config.yaml
num_hidden_layers: 11
hidden_size: 96
num_attention_heads: 3
num_key_value_heads: 3
head_dim: 32
intermediate_size: 320
vocab_size: 5659
hidden_act: "geglu"
norm: "rmsnorm"
norm_place: "pre"
norm_eps: 1e-06
positions: "rope"
rope_theta: 10000.0
rope_fraction: 1.0
qk_norm: true
attn_scale: 0.337
bias: "all"
tie_word_embeddings: true
parallel_block: false
extras: ["local attention windows", "gated attention", "LayerScale", "capped logits"]
init: "normal"
init_std_qkv: 0.0648
init_std_o: 0.0
init_std_up: 0.0648
init_std_down: 0.0
optimizer: "muon_variant"
learning_rate: 0.0038
lr_mult_down: 0.7
beta1: 0.95
lr_head: 0.0119
warmup_steps: 0
schedule: "wsd"
decay_fraction: 1.0
decay_shape: "linear"
final_lr_fraction: 0.0
batch_tokens: [8192, 16384, 24576]
max_seq_len: 512
doc_mask: true
train_tokens: 90190000
max_steps: 6174
dataset: "wikipedia_en"
Each number is 500 + 50 x the weight over its row's rms, rounded and kept within 0 to 999. Layers, rows and columns count from 0. Numbers have three digits each. The size before them is the row's rms in percent of the matrix's.

# layer 3 MLP down (transposed), 320x96, rms 0.165, rows 83-176, columns 0-47
097:475531568511471483450515540580490504457392536442524589592517528567474451430496466547536521524563485542497553446538519491505483512602482517489454
107:552492483508545501524494539500534542503587460442641544534453461468462533496500584466413504568528589492491526483549527516433559393468457504536597
104:435582511463438488577462449435539562581566444521516498526487482450488642538437540554461518518521353482528486474526555458546594493459486470594496
092:575490448455603562478507445473474485556608450549531432527617558455393557411542462522528501462407463477509577498421504456480476451581544521476520
101:426444391486479564498532479542544598466477438503503466471455467514509431463479490461556499434345569475477420449507510545539487531506532494588546
097:533461526499549446426466542501394448505459603454461507547471506451392484468519501492614558503540481518505509448466475520411584486547428495566488
097:497574512538454492427517578520480502494535394417452536524578569512493495474520542535574499533510524457513459529577424458517433368526586573528434
091:528481498587463516484542544518531498467446457513475538428431509546405465403482472526489400471538550440432381492457454454496464396462571539509537
111:473546512463475475469499536478487515487496509544468449487460525531403493561497480540589459542500501503464517543529378427525519459422626581546475
098:466468434510523493505542491425564491404469450403521522529535456420549525453602589417569593522541538549449391471501485465499519474533525539483576
103:470568557495501469536464448489432551572531476489456450513554484530492436557505585437470557480477439415493446503404512519535454474563505590488482
099:469512486567488447521487501513632490520514533382484481382451438450453546410409527474499495582438548497489510551496499466509461500604500488433501
091:477537411438550507391524510533567526435571513513499403533536487476518421455559473595563454527573533506564471552462438416448454481498419459507533
101:541468502488569462419477521506490493538502437413499469496548439427518466461557493450472536466454495468496369455447504578553535417505568521406594
104:464480439571482495519571416433491509532517591592419501453428482511346491485405600497519502496505504576455489488544504464396457466536380546499527
098:519474548447422521565589462456528531448547461396528540457583483471444490437470543516512515454552491552516496487525499515455567473477399592569523
093:521514462541527491424501495437554499422502539476492554469511453456395507514462589445500495503495482529529581500522497475431522403629600424484459
105:435488527495533525508492542506560562523492569474462535491566425453617446611527534535539459482562447504537473471498529523553513586512476585408498
109:497548529569576517476472458462440491513491455475475414538521561547506448504504475495489482538537403507443589550495513599519540446475526476589510
104:479478548535479452525455503537530565456557407645501574384472524534476458508473456469530473490474520400573467599460577425558519499559492418500536
086:446564473535637512493493420558472512510484387572583574556503473510478481436508529546543546513557483484490589528507447533461459505459558487462453
088:584538479579509511517470515495466475536457536458494561488520491512492529404463430467481558490543481430501537573571649465605405485461462438566535
101:432567494499529552564523621502430541514471527541569418431503512517576462454543569515576568567380470531467521562463527513594463565447512493452510
098:591498475572592485477553506440465537403501488499417422538423528406502499475469494485504505508503508474482493559474511516480494469389494645483499
092:517602408550563501498501523484493529462485548525522468523560541508462504516514438388577466474467472500549593513546519425461523474588625431536520
105:543476496530518460414585492501513487558606499508591481511529587457566449438518477559530477565442504415483545534535501585484458605453477537493466
106:624482499510528489455558510496562563525399449519528480519515440538416405474418492471559476511527421398560460508542521466582488400586504514476581
100:491439449545488506486528472577451524425470422537527539503497578446493457451548498504474517523451534553530391516480520557412519530480517586587496
098:454503498482473473507551525459564444530544541519446497448520476457418588533432510460416576365458537506557436535551534498482552465481427528471540
101:508541475496523537527499530523445530529495508412503558534443533586539558573586589568574473467413511527474498402430465558442532526453525562583490
097:498496462455528608596405566530493515488458478528461516485460432421451487459512552560432548490577446446570511492450487511550495590463547526464491
094:622489489582520532471476448454518547475414529553441468428524466447561490490537394488413461572511523444491450462474432475507550470490446587479449
095:495510502487563470438495491547492508466509499491528578565572429475553418579460592479501544453459425392508512460434578481537490449491528509469531
107:447583556531451506569495392573404496473441444541475461482521516439563538568468413549515635458428497508450573533524529506446595568414580539466567
100:517453485473500426555575412484533499466506578532507503564453452534436489474469465437471508466637580516434442451613549380520555481537464475549494
108:497449566516528490525485406430543416537465495485449602536471500576429506548531516565440502569477474541492415576507465451446553493594524489422563
096:592558481501541473523392518424467467498449510480519503480450498536496467597523492526534475489554474439474509519536491458573459447565501492444498
092:485473584465664429519430614490485498512488491494521434493568605565493597557539534426467520437485467605512581529561496502511538484514429536547582
105:529441552461560435555498569451516509374500475518415508454452472493501444474507640565566429416453470554415448549508537453480472482505527461539470
099:523427521486438520498572448488372537495504506463480508552604484593511413528501537438559439511453524412530483527575359478483495502621457510392490
095:573552575488434482481491518504623520548492419580551460521535430534561474389514565488549556493526526511495555462444465487504558574487567569580430
106:535556390480495506534594602453571474497479524521467500556470485512545553454386439503566451497498461503423497427475480499505462572534465408526415
099:518492470438507380492570547407457489530544456472488512504510513587507463493480509526523504534514489464452533499514475596463441503540577425523535
096:500509531558475564543487487571471525544496483522406441492491527467535514534419440484523511509443521550526510534515518533520509436479474513524404
095:467353584505496434489514407479450479423452548551546530566470451529572475522486517592578436396576606532494519503515480502485521486388537516534510
094:501454493476543534450522524612444509533537523565478540483432421490513509464495505487523526517439522538415414467539527448404509497474495523537458
093:433580563492487554408492504575506531522464505492452602513465525475484509475598550387505488473574437550508482572458458444481425456536468618602517
095:487518441557461404534480435562476553513472557385475581525489552494524483465524476535543538506504491417450407588494475545543465534489441545609555
100:562531534483504437530448447522541485458580580501524492368462500478435576525454456549471520498417450462495520476472562498541489485531504394538544
103:385527520538512536445581459440400447417523468492494592503527499523488491440570533522527484470451558454474499405563501472526633451518513473529539
094:527475465464449441471592511420423403491504574581498508557478470503474528449502483529438525485467502525427463485556520510438614543484429516491485
097:531499545533355470538603465450468623476425489532508517551493525465500530510460509442441448572484437557494539570457544609555415478499564538487480
087:491450469474595482513562530506586501482548541485592468630446458489513525430408538454559534514460602533524523505499474389428538484467440499468481
105:474463396513477455470547491464501510554467552522446509473564527475464460445390516523595489552516510563465404547481463519537556540499491477561446
093:595591600533437509457435626474520522450476509427523502494503551391527406487486421459522469510468554511445513501515480516481463480523547523474500
096:472497491494477420523615520512508503387546548583578513521464342515535531523465493501393518473511453518510488502511501500506433453492525374496529
102:500559554469513372598440522450437450464513526542392403413523467482584521512490513550466561531453521469465433560487568499513461457466511483450493
099:420530454457561522448512489559526580553461436598508465448536474532608481566456455588436580503479521515532559493407467557492551514536545490632513
093:384478425474421512461624478548482638488525525580444538529500442480577542520478510462493535423547436502558432501480578520495575539491500558523497
101:490484525498367537516455536437422550479530544444605494476498479459507567511580536582437568594469485421441427519443441499573486408471540421523544
091:460469447555568479430510555459488433496491641434564543542568480478472519514537448603525455466438371517534521457549455462469535460431537439459450
103:502519517604558470578454459528480510621506496575492452471582583514469535538511569471509500456532517498575533479474467370551378548542491575465467
104:456567493418585594478514505436475450543604478516469518449540504572511482494484423440472487449561462484506487537426477627551602506474516518477486
094:462540485534517625477491464512409499488507487538580489558565456474532523508594536491520452504504536430593522488409528477480442532500498509498490
102:467481446460478530517551568465473516552552445600555483492568521519524524605524522537465443516527401417418550531534464548533386533501439468564408
106:398553362630497544431480488459490550486526474493438566546519423525472490547489456454529532413543359543446487493497485417529540538579511431450473
116:442557467407552496528473505432539527457500571503544547483441564485597448574423412462587469548510513431514513585609504527471509424536484476458531
091:524439397436491506544530502470533454449511505478620486508476462538422541427413523559579463525465475557479508523596493456470567505454435490522512
103:474470527579579520550495565587479513552501544449461474464480387488566480477540494554495560540476490501566505402518429414559486547570538466462475
095:490555541506516540540427430461457540544501516457426480528484432441459457593563509525595566542474418505396494532436530551538536484476515599626516
103:459456492415439525463522460557402509419532479484475565504475414532509492463509541559479459474462524466531512539568540521539437520528545411445566
114:472471465472553525419498460534462543481556531480602473479469515443508472523460491564487481534421475581446576520528465505495501399509516552584606
104:597592651516547479589435481436553539480466471515534491481512549491541483559556460401468501471539466500468541547465493482501550470470525517492497
107:502478473540474533520448487494514482448486491450504593479526478471466560529512457567501441476546544505469528459467486424545509577447414421500483
095:475432495497504593536525434637512487577448410472508496506472453474571494557554478529511530499571545421551459479440425479532529507499460552416461
096:439457547506487425604505550456421518476584499529469526540424528465528480547421510594529483455431515539456491438418494473478589565433527494416552
099:423500479669466404516559471510549468419510531504514543479436524456512483552518477527487459546517537460485558521568533540475483514483609552496486
097:437491490499546480474524504500589510455507452433483435499505483525522543553500540506439562530498526471572400625562490462473503481540519572429412
100:404469582480506555565474538495553452574451487484459481477448479445476534497528488508417511483531576580540508508527498530469510483373530477430530
095:456551364482512524486515448432530543538417497512485469423379538540493511479402485474630501458441509565462496504470561424454568477533580426527490
090:511445544573548527552553510500487520523510546524436528437448541528479419444527537525579396541474616470509544555557416537486525406461466470549484
106:487512487491531516428520594442556462399498477501356425631510536536552489462452441523573372454477501528472546495489493534558514558454514409497478
112:525515487615569600554483453522435487549498562533536485473417491507643404542443463495531465545451584528494585495516463536512506536478567425455541
102:525521565539576524399540576518506545504487566450500451565553481533607505556601471498589506563533551475559546531356470508548449573532420550474582
098:529458468506421505514576530415427559477452546510455558468403525379604440529514537508461485505477497494472428599488562518419462534568477446479474
099:511547460514521574445556486559486445510517429494481513461552555490570463539472448476515496508494401513500566435506480523507550501449562535540604
100:497553518417578504529487478521479466528501532544455401426626552412529480446508465454565522447483505445503453515474519486559456507495668473432457
106:579477544528500357438479459507518467508525460468485391477494499441478596534468534578513546557501524450490569543497530577508480454616426473564481
113:488490521435368592512530467548545503479494384481535480471563575574498470477461413616461443572406564476502452556490449447549506479488563411570512
105:480498541539506493418595450463493544497493548480537591568493526482544514466479489524572578588518547402601477445380577520486440525423561569512406
103:566518513445628537397497495557533455515478396489444499461476459550509531506494529542460457495519574518522510517537547499384593467375517556458461
099:449505537436458467548589508418500564562549570641483463449449529461523489442482483380501471622561531483421457510473574540529478522460468486425567
097:473474452485468485494527504509450439528439467519650563483533561461469498535494463596425570495439491516624483457524528461435478456469511480501478
100:444466454489503518524457586467504482461502469734500489511585508482573495492481494445484458440542499563413507445566473530510434572589427510534502
# layer 3 MLP gate, 320x96, rms 0.246, rows 84-177, columns 0-47
102:480524522505602508488416470508509493581558483446524511486466471487506444377502469541457481478468555504578438469526616481580514579556476497487437
100:455534459466388449572476468483479560514597406483496520478491525542490516527436488545512538495526516515551476588519615539479603500493493441582511
100:571501601523532552528527473585480443514479526508442491508623478480560474472508480471458552400446444488480421469438522579489522549441501377533537
101:440444499466419491582429524469487559507591482503547442508492431494464512497538453575506482445495480422554551521462503475588461486531503476454499
102:501554559555490572456542531558608400415404480471464589608552458482520458441526490407491486495491531599519505521493522507461493480516555432528487
100:487468507489390508579520519532488519462485442530486413391585476597488585462485500477547518484425520560485524510503516491384553452554441468490444
099:515463520421542488480563480461465528427486568559599435509511513491423541571480371630499535496456544539488443502529436517458561504483482572458592
113:571585451484495460416524421468497509436492417480566515501536487454508490454439418521492572483380535550587524508486512531385429522593525549517531
102:503419478511472560408476513492509509545450446507455399463541408484544543487533550547462475488417475604456535454445462416601611408479544551485455
095:524430552494553465546456500435548470528487474450497499425532587403526559582452475521570522454474598578538445495520480496514570573428528506459545
099:515619580567505439527493490556423581545511467522539473533525539469475459436476443525579517443514471444539454461530486529518477532447480450459413
101:474521492527592468500546551499549595461435517530514510491607543506486461461338475466443481442513490451465432509587519520587537507488530506503559
104:505440565545482587523530455474498453411526475468487543544568513500497444561470544540544417474500461527425492447440433505500560424588488474537483
103:477515572504556512481469501522444493563462473517501431454487440546453540612452542561535395471426496540484526492422475492569419484523503530556549
102:498478529540537425494524540477502528506600491498486503585416452418452542522492505514494500496504418420551505513415408496515537570538559431525516
099:457581551452545516539482498543487475579448516605397496576527537546470467511519495446460551481580459515602487468516523513460549480499562495519517
108:551485501428562435473433419537547532520533633570546603536433421460555424453532478500555592503494569515488476514421538429538392519487475599424433
099:475437544513401604515457442571456390578595538534477500571621462560484462579513474488513455513517448550547460513445574497425507538564431474489483
115:484516475431447506405467500416485516534535491494469489483510395515464547582408361526504439577599548516478458448500524590513485462454516544442438
091:537581558568464519493489436560592433526501534527468490304468437617532523542524478485525433485451438473543559520524482571475499416487534514555487
100:556490477477450445467436519499511519608499476437453488390466494495600523492442565504481503532531512552446544463426494507533466477576510501519539
098:489436534457444533444465476415520536576505449526570408478455498483498467562527490499508544443489466496515554537478618499485511504399469522470450
103:432456607476558461537408474576473429515515562548399540467565462482510573436473497422541498525454513555569509486418504487370544492463526567492474
092:568485568489561550446522572479544423489473493529381481453475490513606449490430530511510419524443525535445552513536480497554508482502537446514405
105:429512559504407514546397509506532522603495496517516482512582395625494560593565432479538439451582464566458507526493401479485491445453575509486537
098:480463490485508474420464496448511573414525573540499494527417474521542437460423479520540484415466495569480481564491459535441559587471497476475521
102:532493541497488492498535550532491513555558514504517526563639516465556392461486484534497478480436526542551512563482483422508497538452466496539543
088:415558479436636469498422610484518449491528496552507474396500473432432482440438465469470552475493555523454439482482544455400570435504464479551452
105:472524420557519485455521460529431422467599501547453387468477482400571569499378507426476520479490540567457514515398475487542515592520464529424519
101:422501508488572519472465549421501465482540548479570445514553548529556503502472472570523461525386523408503544651454403607430535457491537501538498
107:488522540493604526441493466488509474492468511430503434492533477502467383484553483512538398509515490589547520539452461517474535485546555444564343
103:448544540448569444423483480545517544440518498439563452524542542476466490559496463504548495455461499457451448505547500537595511463493460522558470
106:464455524532427505541418486487491513541417509405547464519465521546493570556564504479481424619473502557544521540455394469560531494558452471516370
103:495598421504475537482484464522441451524551549497428537434565438486447464534579455492505495493498512536463550490450573452454441466414537485453473
103:525584438503507465499486557498485540467407435462480504467525542525692521448488518544629545383511513533463469565525563499475485522542515480420550
105:519487466546501441473473409515471502537451525431545461574562571479421568528522537501495537495460511468554506494536481422516510498535478587488556
099:427506434555452526525556459382498428497492437444443488517418499574491555449484460504459595477473570532436549531511447544450563495411564475460512
104:455525492479513565557473547434559430564483531551409495519492519525489550550459501470617423491498467524504534485456439490448544559478565465596393
096:507548484507370566477461609519490441507544529525504577533549513502487498612447409487515546417505482400563485563466532523512498503572474514426511
098:511521493501495427537574544558577586545496519384526449544608569529572503513576582506497564561535530565483521529551550369473479514496509498514512
106:421564417486561572438456527485530513458497512467594494593452518445529492650379443484497540517515534490450393453490497582454422585511549517433453
104:528512484395564557632426421608511521468475473499446498559506536507539586587544568493602436442500433606556525531542528510457492539420530492424555
105:555552549471512411446452480525570584435458476509553476524405526564490566428515574478590469448499444528530552481494543502508550474475505485493461
089:472593430400570519529481600524471582468442518492507463471567476540528564443559537550455496550489513502486450421540573508574531496475504518427464
098:542502485519556574445362491505472541500501519559521552546528566573545496570478505503511454513537589514502529606438404505497486488596514499475401
102:446554493407527569441514393572586555497540495505498565453515581476444467468489537480473436432507537518542522538505494530438509502499462546520470
098:600488467459520524484540581372386482488570491541431561451594463562518536524568506501454483483491533579482584532457496539552463482531499531519495
092:469531521499509484529469534487457487517467469482462468409610589382561512535448497600530417456511450497499514497457525491451491484573517429536433
101:419547527529480464480454490538528571623449441483537571478527443473471488563488439534545531476510501441467418414564469505382506560473486427401531
090:520466426562557420491494537468485521520551388437524420462493576541521507571482575454547457630483468469505569496480535549581447532507542480462515
093:519434539421416396580499545556508519470558508492572520603441389535525368510459507596477481437518452582461502500500509504496490417545531540493482
095:439488499443458505604527516410456485579502576511537577495452488604459424573527482545443484429548525499459471412404433564492521537518559522529442
104:550463444513443613475484460503443458573468531528441575509519464442572509496438509559540482502450593514499471588507514479471565477446507461512528
098:519508546499572455530586428458649501585436451542488418535575478497491485567552462484471558513601470486496602456511498481535521518473518486469509
097:489456539483479375477525458538473508563548533415470519590505501621504478453451547479492543503444502545528482503505570502459399487549522404505447
102:493512508439528485513429515489492589597565428567506551560434541422459500519438443469480496473488525551624478428446378575559539459554478527456552
103:539547557456424470467518477482472504448556547539472530462541417411528515459484505510613465450399431493522495535440495529499516518495456522554583
087:472455450393537530385456488505411381540621465519562402505491492469463417531540411500450448483454522507494458501548521497462513430560529466475558
102:566535566449464467561490575464490554458412516534483387500489493527510506449532532519554408587531486510534509480444452530466484484507573421546425
093:389477596515485427508589538542480459427514516529529520457447462535532515469542540391480586532468471545506592522631515591497520566414593531495478
099:447438567470465515522487514412528558436528506423479472417533527458485517538518609548509449625552477497423502440415595622474523596375458486502496
096:488477550411484455508552513495503552564511502517545649455526480520529543516472500431494554483563536539478610506513398477538542414567561491544516
096:511450547500441401534446584504577540548523488379480506500505539454540545493457457454528472478481553445350460539597473563494542533408523482509484
107:521547563464506388487472502482558459485541445587468596499542516462565523533464559507497505547597513484530530518465470597480560491421442556551575
103:543543457479542526471542511507503583425424570525383457528542466570456473475438530496534518442444494533540510507477459566496510542472514517579531
119:504596531568500471392490492567473546562453452381606549485558440423501515476463532509501499521478476517444499451529488527454476550473529521463465
104:488424440509542513560536466407563504505524483441472425434483563464502472465476493411492433553445483498511438504548496458485452499468479457487520
104:576497488427347376409456442552486532485469518468509569585478553544441486538413427387456517487524497507433481546503515515491529471401498486496529
089:479512541522550421425387562451490446498486496511487473468436452496452517590525425499433504471543493472554432611463530461415553467537541463457580
095:402499509487438491456479531416551505422448372556489383450465471474477509426521458413493462584603527550557456483548423550479456468504519482429503
105:476571498440457543525540589548440481518487594461431552527488575491534464587492434469534547538515510522510593408421513518508529537454515532479534
099:472540476494521477473523473518505488488403515490530547494511479593587464566509564457566493527552490523462556510422379535567556569477528415515580
101:544461489454518612508542536490537514411513557433516436585521496439553491456495455569502535538464577552466513552427492514515564539463494570521465
090:434481551421475390471528524539511411552513498514545444583506525589560493443550475381439556493528542483556551488567444527564500464507547443489544
104:436489545553479497458448511420552457546478486408449490532559518461534504471502504577598449602533476516522599580453507492454508540524551384422547
099:494476444429522506538469450476505562600395486608479536465436484469455541529426538549513400503447531521522457512592444460518478464571490374605519
105:538451536557519452479548525445501480468554517521458529492483501524396460519545560524495405451443530550555342477553547551446568549476493526512554
102:401434534545536425603502477486430569460569447400500472495463528550537585491558544530599401422509517484538524465489461487484527482483505544526481
101:517512575472536471514389398506540485502570423508493472577519607539548556499414462493517477523572497555589597428532535518417429540491515439424499
095:505493523503573445538478494558452411551511384460499508463541535567527466490494493640584501551507427479556571505486505538539434453512535525446533
099:546521526473556553489570481527451571544548555429442455411473452414426473412485471510500552442552474388633541592378452472461517542466492530497552
111:527530585572467441537493611496576632478505473404505493430542523502522580526426465461498502475501556432473450547486454465543503444612402519427483
095:541456455503567431543519442463550495439538423530468552542516506501575466544357500449556553508426516470537556436543429590523554490495574587454495
098:466510456459574494482450510405500516457553473532448590526490547556503472450394481500491493518513523585403533472444416487457429544513478459434464
098:496493539481536409485583445501610487528497496502518501427585496407485480482583523409483465466433436497457426518494530541532423428505548550465411
099:517527483526510519547422523380466553529575408532432554542500561509567524582543556489462448501416453467431476456500429524452545477451487426537570
109:512476519462472448491565481537524479548497506511489543491545402470532369523569438429568630519513463451481591519507514607525471527425461541554468
106:532596518460517557528478502525528469555528488534478510553661523598511530454524492494434599506486465512537501441493560442535562545539571552463511
109:519517526554591506568367497532478479516452571492490525590502435543536473464497459540563504470520567456519503559507421415532509552532532355487540
097:481583569569425479542540543540507598547484498398537545434462505504457484540503441491503500502416563508459538461458565501512488460541564392450495
106:507420609378592393500504584505446573450500532489486577471504518522537477507547474543550528519400487534456447567497594552547535500474456594481508
094:516475482472540488464486593415561494556514545477431563520572543383493545502454519444512441495457511466471504525549558417517622442444519495438513
097:518549535442504493485553513378496563443542444541575565535587483467593480505471587523527512497530495445406484369505506441567458528602481525506528
098:528491529494458472543517541561492556519612523583446483541577563439548502493516527535534490481541502412515469538453563541468517466489485455439538
# layer 3 MLP up, 320x96, rms 0.255, rows 84-177, columns 0-47
100:576482522542472542478434550455507413538539551511553582500546575589505559500499568493481473528503527528576504541528572440539552534456447570507448
101:444516475495524496419452434457548529512541364498494510516492536464508532454510481458511461572405580532482556495493576444406600492619527440578567
099:449466496499479536485601544487568539685435501534481480474556554481496529530468497443405510515455501543477462565541491432570587505552487465448518
103:520415413481508457521504566436546396512522518495490443492550438442428491479538561487503605565556427559489577490513471469534591530504455541495500
102:450534465545442560480468482460548535505530481537467482480611525430531538481511555420462393491499485437488492499530477445450437475509571531545448
092:468501479497435499370486546554486474471396530542586525549495471467616508473583520497494483454471477487471530607493499459496423500540539541508437
099:523480463440500521456452414407422593457518540539538441493416505478478490564412397539407437541492572464495491524537481439531615514499480596526587
111:548440550509598542513494558536523497500460521636474477477469528433526421435549458580524497557494566425451554516468463514599556510489501555481458
097:475465562475585579421475538505574481562451490551520421568523470507485486433515531568538495536547409540463513559424503524479533516502549481542516
096:573443495531546532609551532502534505460568509472450512605498399560492455480536505440483515463455450455458561466494531440507492379549466547504428
101:544477420531524480533424510493575534529477465469484457404459426517501545463444521541469532468473525525508421640532458425551392465554514451440590
104:557504583413442467552560518517499480549494521542424443489480452514567476524620515590495567525529518562549578475467589433520507548502436491550549
099:480540459461469432491661421479482495516586514587477545555471608548531550539486584544490432510484498519457448443583427443517534495537531443462546
109:449515533472424493509437589480488542520482460521460487524421352563440552570460572503587497490515442518570499463552602447569455470517513576443455
105:445499421544500484417416530562434492421478400471508434554425471552463470563462550548447547501495494513517647430451480535406527465453432561483496
091:455576512456496593471412456518531540495481464550455451465527545463524443538408605442454516527498472497480544461516476497446506534495537542518497
111:512466456534574455541553469424493417438480506494583518485514465531516478615523542552537471445521537446475569488496513590461501546541433443506529
113:452572517460557499493470394480443546598429525492561577414478546595419535484567479361438520456506548462502468500591465593461550470518613525464525
111:530497519548502507511603545483518538466549481543546484409431594419541413438538537473467542463454503469553547626468461488524471512476519503533548
090:418467537409543516444529480460450482462439504479558494428557468600463553497489439576549463513437436480576433571569462507463489511467465570411539
095:500473549472450434554412518541476554440518558462466465442560420503569647506428508541540534554549474483491435532432528567585573512428493460464540
097:527444539549506488463517494545491524504453446467544483543457484547517422515534528520465567454403465575556391526584550506438559554569458567482455
097:568424453455490591443585519427470485532521436447387515523514484488569462540448416471515581520448431552573532491561554473536493546474506511462532
091:438420550503517472527446612442483387599516595509571466479526509491543469517405455425445567490522522444504438627484429514529526579518415497451476
099:492569428478526552502522467427497482413467483494470371435422516540399490579479543471494528560442421504607519456388578503501445521522518427439459
105:444489545508587515676492517540475479489420488446517437454610482485497442490509555478526395460473474458491559451417482396528531486580476454511484
099:549489452568497440581510595481573557490497537447561439605576496464494451400531490570508523551454524523523449501550492377400475425552511444492470
088:498501480580551514472424424465483527506523476455460478484536472402670495551482549409510515437442482553490518438466516494516498489478522487526583
103:521507479515461535572541493409410479502556514473584586521564481530422491496469471584448448525556473447514408451514459494437496443520502482506494
104:437501584509424460444527477499583476465508494575540467478502485488587515492458409495561475499439566501606519454521473482536397471521396492513494
106:532473485550558410566410548471487530510496513507441555514636436571546473425468525508525525485524534535481554493524426446511591492500435540574494
091:440527549533457502446495562468584513556468594585543539457561535479430511501448493586446455500527460445517526420510497498463487532442551561456529
107:513579464487493500480459429586481378435564456472484431434478431442451429465422579474528531375544520455455425399477529522487435512458512459458540
096:405593446451448515562504498430490447524437460545488437525464521507561555573505504417482560412520486462416538527519382496539552539440481425547553
103:382548442483457561517561448484512518410482471511445456481521494518572593459550456431523584567510461437503577467500447522529513500421471495578449
105:462588590463421539522457553481538523597552442559473454441386524468499512478490351510469507452511486472456516523561509510457541516520513438521515
097:476591475424424556509490482471530571513465498504540487536487541521574497507491443485565397532599553459434528440404458440422484443479604563493506
098:506503406560477528403449499487496404456571531517493488513479459525580465460522498534518527555481615491463538541471481423427469455471523510527523
103:448471497461438501609443531516507519469457558481480507504454327543554470525599452593450496431496547534458474506468541487519531572462558469507523
100:551524549593511493492590516460489489518550554539589558333438486460477524505484541519449458430489464503423510504558503507526506484516432470489474
110:510507517456423554467494481572491515492437478411505448519540547419505499568527431541564441498423624489486410515493570514456471512437538505420530
098:528512544511512491554538481627558502518516421514404548474489402466558534548559447514550555533499478496541481493518483489488527517503480482419541
095:437533358425458529536550535517457451496528599518464555507508508416522477568461405564498540588510548534491528455547536508466404521506534554432563
094:532469455500607439490465398527557453600532504438427515509488483467514434530466509474544455430509408498498510481525530497550534528574419425571495
099:577505542495543563504467418493392595646480604522479473537487570499584475545536418527477541558411566506534482518518492437542499527522540477448515
100:478520489504500543556519556506595542500462613528561553486574442512412528503490427543534422499551495487509410520567479454510490471534506421575428
099:437486468508393474513548513490482449456504392547436653423560531517528510479465610458518463558490526463403537574491500579513568524523518560483586
094:452479448512531519507544527495560518509501455504450537495464535557517581437454549468519498454611500574513508614418501523483553382464545554508520
100:464475518475537514536526421466502488522455421542531520390464407429484438526591499472430504454466527462454435545537418546501544504498572525526370
089:542428449525521457455446537442461482599551396452536525608502513547534585435505586424530471617577487476514491474486498502588524503452522508514475
102:561488505535567521471544480474455528537538497521558637485516582439477465479441467545571505385575474512513452488468522522516569556486522508488501
094:551501521618541532506392502576511553504516557500508492512634562452470503515535516560491509479461551484474557554532415528502580494559501459479464
111:576475522528414497427532430548468481502402501564475457539497470440478471462440450594560448422472501461443471459512489449520613456502460564421535
091:473503402465466515500477550453478571400521566525469589511366520465543487554520506467530521439448502494521518576567600583530452494617530470593488
098:492573561540560581504451474587459498465474573581464459457504497414522505560503606490478498434573545526533498487560386528565469568450475562484561
104:561499510560522595400543534494473505425528555432482500527576459532520491531575529531517486545525540454435562504471606397470444525489542532580405
110:464434485482512541497451559495504475586476438425510553455579467475415549516518524556509433497512488478426524612483503457526622549579399483486512
090:585568527565535551381408554549462471521487533489524512447564552470499453546558533480549456392461534471423515523450533469450457539503450471592527
106:538453504446504356533509494491528582564476537470564537510526473435509543509540499564443552538554500463547459591539574501589434466496511586419571
090:418585495426413486588469366417412596526566532464607458460553464469535460550604488518500453525496524447536532492521435461537493425501564524466507
096:538477477499495484451533490480484500588480546504550587558436518539512516476459486434476550420463517500561435548474530375559423483488514598489381
107:505492501458541497587502492536444492478555503457565545510489558531435521475466512419558460489466477507550405436552538559577440474576394556531535
095:525498547532539428418555505548466493547562486405571476484477549572438590422520488541537532482546538471497488486538518423501410431562499542485486
100:549380586554491480441458400528525504474505417473505512510473472490406550536530547559509500442507548578551474500523595517552539492484523462404515
097:557461507498523527549547494420619528502500620476512568550470525478516479593483439532508485564603549450434514600471470474484559524523469555457586
117:514435443475586473505472451489634513498599438659487427481451580572540506495380489512459495448477446453477499553625468500575523526586408511528509
098:521476599465571506561388532422546543549455490565472372532483558400499450516464491412518553462484515499404565520523566500425557564477482472557525
104:484473346426547541389509558429492483473406474438479397492564414523480484523514444563495550428572462473489491425556465478478523512567455436509556
093:462501545479447555464615408533524535592505481405616453523584575511468434465515516458508491484498531488535486421534426481521473458494481534599461
087:479473493476515491508545472507429488557558510480530496477535559551603529578495459518556402435487436433550551499512452695557505475499479553484447
110:415435488468458519498422447414527597563403531498527560533431503515556492460483374499408464502535604516492426489496543497423506545522507524486484
104:587502549535493346529583461515495479507516419486444541470576494647532529431559476548518437508389481570458481565444470555402430536412534447500487
117:480559464494460539514496520440489559424488533447420510561581534506559435507444532519512448549575474452506477481492542460526480525423551387461517
096:542505526465489478573573434559593454440507500500389576564427525544441546464544446484501547429531490575517532454548555537509507468527433424503456
097:590527503549508466494541509489426501421467453543536522515548575485508456561487535561489463500477480494453417556553520418470456464539442521513499
101:502455509448431497456595515538436439520460461491552422488505586545535493515544499439509541477406538501523493568479524558508512462498574530512511
095:533537504472558552574414429469520532563589544563504538565521640418603531560510538491417601578530528444482566478483493434488430492575513423533462
104:480486497478545463567504471523503492448523463520513557542487645501492532503430488490559471558556549410499394455479584589421532448576474507396505
091:496430488459544514491436431482532425556506502528509448548517497448562515386493412402532531584457435399473506530504443546407502524566450592457522
088:477578473533503423525497498521573477475532511532472431549611574485458514525521619488552569488547489506489424504425574548481554479433527535410539
102:517436495528455492424605472536482487577482537486537495482530524501475483492444545499380544466413562527621435451514481476410415578467404451535499
114:579571480542491492507580496528527412515531479575546586484468533441457512503465517448521613454588427476482558524453489519413525527423545459592455
102:453574512512391599434479540527467517502409481440497458484420417521442576487580543483478419566570576529539456514468550402459449530477491489606428
097:523581532466520433486441437501539534478628489531472543521485527472532526511571514487529453572562437428463478482541443490556534571502528449430579
089:481581523507558555375503488544566519401525436511539438505560502473447550511581527451482428525540548483445548484526473502514508446567527592504509
101:465540554418492492547530432550430396560391570518494486543519438540401405590406533517554507463537471469479537553524452481444557482573558507565478
102:539496540496509516498489507485505494353543502429536535444453557581479522568480555534515461568495461470464507513530607479491575432522514468525408
117:437455514453509505614392558483599623542520441608500466555594394558485542461519473545491521494485555570446536591557509514491515562455533491552520
103:451542538449503461505548557545553534546552574477443507459476595450480520435474412512489421518450536477468368489518482497583482406495526474416560
095:550504561514422462437514467578511461490524460377580370526516449481396522538428530485487420487502440563430444432545474527551502393550542457464471
101:460499576446505463585560556455451486550510558519571459455529473570511491478519529431452486536578488601465461523517632513530461486493504517467559
095:595568478522504519573508472406536519458392542539527438555549496566570495477509531609469489527433440478567478452500484577547519506340515507506540
099:415594523516546541541496506468557532461461484581566507573587483504563461482424525501502470499508583440522496361492511461459413510622494508426576
096:538502467486503522462502475421510513466455438444486466360520494499453413472523477421511531515547440521551527475585401465472475448474454461570463